config = dict(
    hidden_size=128,
    num_key_value_heads=2,
    weight_decay=0.06,
    max_seq_len=512,
    dataset='wikipedia_en',
)
Each number is 200 + 40 x the weight over its row's rms, rounded and kept within 0 to 999. Layers, rows and columns count from 0. The size before them is the row's rms in percent of the matrix's.

# layer 11 attention query, 128x128, rms 0.196, rows 50-60, columns 64-127
122,169,183,225,222,213,183,211,225,195,218,247,147,222,211,164,141,283,129,133,179,244,228,172,106,184,152,210,216,247,146,188,186,199,170,169,223,246,170,170,242,241,193,212,145,192,256,180,157,127,296,149,198,168,170,136,201,126,183,172,166,229,197,206,213
129,194,174,213,194,177,202,170,240,185,147,139,210,245,166,153,210,245,265,155,181,110,228,199,235,166,206,255,230,201,205,214,232,136,268,257,210,184,211,197,183,165,123,175,121,167,178,188,192,251,238,167,262,167,249,166,109,146,186,186,208,228,157,149,205
114,165,213,242,181,199,204,194,231,198,201,179,209,249,164,226,199,212,240,209,255,131,191,214,210,106,239,195,213,200,255,211,249,196,256,287,212,145,209,144,180,162,227,217,212,202,270,205,147,247,173,155,151,190,179,199,293,179,198,200,210,242,253,243,200
112,274,218,206,205,183,221,226,266,185,195,173,230,221,175,213,171,232,136,238,298,200,263,199,149,179,135,203,220,245,264,214,178,165,148,134,223,166,174,204,177,203,185,252,245,192,235,246,196,211,195,249,180,273,209,208,200,224,245,210,202,252,83,206,154
112,134,192,232,189,165,155,176,93,194,165,237,185,228,177,221,207,259,170,213,175,120,201,239,191,196,213,131,170,205,222,195,157,242,206,176,150,191,95,141,221,168,243,211,211,194,203,221,216,216,264,129,201,239,172,104,183,141,212,202,181,218,228,205,178
110,157,190,186,161,196,185,153,270,255,202,182,284,109,246,232,234,196,174,147,189,188,225,141,210,172,204,207,201,209,268,210,296,186,216,141,207,159,196,204,155,217,151,154,185,250,219,227,151,210,204,218,275,189,191,213,258,164,150,142,206,202,219,253,230
102,189,192,177,196,154,145,238,195,195,256,170,184,203,250,175,246,124,190,187,210,216,216,216,184,214,197,231,241,198,98,221,193,159,162,239,238,217,202,247,235,153,219,196,182,179,190,274,154,157,287,171,253,148,217,203,184,229,167,195,258,161,162,207,252
111,207,229,187,165,179,218,200,219,190,217,186,174,237,221,209,239,188,174,198,157,267,219,203,243,243,165,219,200,152,184,183,163,133,174,183,214,230,212,266,241,202,198,255,225,140,222,184,184,216,251,138,214,177,244,279,155,229,196,192,278,218,176,188,243
104,156,176,233,149,241,194,257,108,195,212,232,164,197,241,166,189,239,226,173,192,180,242,199,188,226,242,239,223,171,223,187,213,221,271,210,179,181,127,172,174,176,210,176,191,146,152,203,201,108,251,215,216,176,143,97,175,210,222,179,231,140,263,231,187
116,150,191,182,241,182,186,143,153,182,254,222,154,201,180,234,200,182,277,176,251,221,206,161,110,107,211,207,209,178,157,172,215,169,179,176,287,187,172,217,223,189,224,146,224,209,253,234,173,181,121,214,149,154,226,187,230,242,97,173,163,228,179,179,192
111,269,189,213,155,224,206,254,145,201,199,217,307,189,242,125,236,186,205,157,257,199,249,194,135,205,185,188,184,206,185,204,186,180,216,121,220,133,211,193,153,250,158,168,181,218,189,172,121,169,270,150,243,211,202,86,222,236,182,188,199,127,255,206,171
# layer 11 attention key, 128x128, rms 0.196, rows 50-60, columns 64-127
123,181,229,202,246,232,211,207,220,190,189,236,164,224,192,197,148,301,107,166,177,213,174,217,141,179,173,175,191,207,178,181,187,212,132,146,193,271,146,190,255,223,146,197,131,226,274,182,105,143,234,196,179,167,165,131,219,122,152,278,189,250,225,221,177
132,207,205,233,162,220,216,124,235,241,167,123,199,276,198,183,278,229,234,214,125,147,237,141,276,127,223,256,207,175,215,217,208,155,265,225,209,199,187,171,207,211,119,209,147,147,146,239,133,184,237,172,231,205,199,110,186,163,176,231,170,295,168,182,193
117,141,198,255,142,220,215,190,216,183,158,214,226,241,187,275,181,172,187,213,259,168,162,202,232,139,189,235,213,154,273,216,222,200,248,224,233,129,260,172,190,185,225,235,216,186,218,183,160,190,150,158,134,143,120,199,320,160,197,224,135,225,155,250,195
117,268,209,196,216,192,260,231,219,174,221,162,215,166,240,241,202,216,109,216,296,163,262,128,142,221,116,196,202,251,223,210,184,201,164,163,242,179,189,213,196,173,214,229,219,172,239,265,157,267,164,248,217,219,228,191,219,242,249,205,135,221,163,228,113
107,124,180,203,143,195,165,156,136,145,199,281,182,199,195,193,192,234,194,248,169,146,256,182,195,175,212,148,180,189,233,183,129,213,241,206,114,187,77,188,219,186,222,232,239,209,192,224,115,153,205,165,204,279,248,137,187,174,162,220,196,258,198,201,163
108,225,201,123,139,203,166,159,268,255,204,211,288,149,204,179,224,154,204,184,206,203,264,165,197,169,210,189,214,169,258,232,225,199,207,204,221,168,177,236,177,222,144,149,148,255,201,260,210,225,175,206,228,196,200,262,297,213,178,154,181,140,184,245,227
103,218,237,123,209,190,193,193,199,215,239,176,173,290,229,191,260,149,220,208,190,237,198,249,161,217,232,268,195,208,124,227,218,180,160,222,241,254,166,229,240,202,170,223,193,202,183,304,172,172,248,194,250,139,175,219,152,210,160,210,274,248,173,175,247
112,206,216,168,139,259,255,203,213,214,253,207,201,243,242,293,219,183,200,201,194,274,164,198,230,282,143,224,203,168,150,221,182,212,161,186,164,293,158,252,229,186,218,223,256,167,190,214,161,244,238,172,244,172,234,240,149,228,172,176,228,233,227,193,223
101,164,186,193,167,162,184,250,111,206,227,227,196,214,221,138,156,276,229,224,189,170,246,225,202,218,294,244,218,188,221,199,230,193,222,216,158,175,169,200,225,184,208,238,172,245,218,193,129,98,212,209,194,184,151,109,223,241,208,216,246,153,236,197,177
115,135,177,196,261,213,260,117,168,171,219,216,185,208,176,200,161,168,308,172,242,222,206,206,114,120,203,171,198,149,166,227,219,244,179,173,267,212,175,191,246,216,180,164,243,270,243,220,259,217,131,208,166,138,244,197,217,232,181,182,141,206,182,194,185
112,277,203,180,115,219,233,200,187,161,201,207,241,233,187,170,206,147,215,216,225,191,284,135,132,235,180,146,217,207,170,187,174,172,182,108,223,141,285,174,190,224,189,200,164,222,251,173,126,152,224,172,221,230,293,170,261,260,139,180,248,131,202,214,182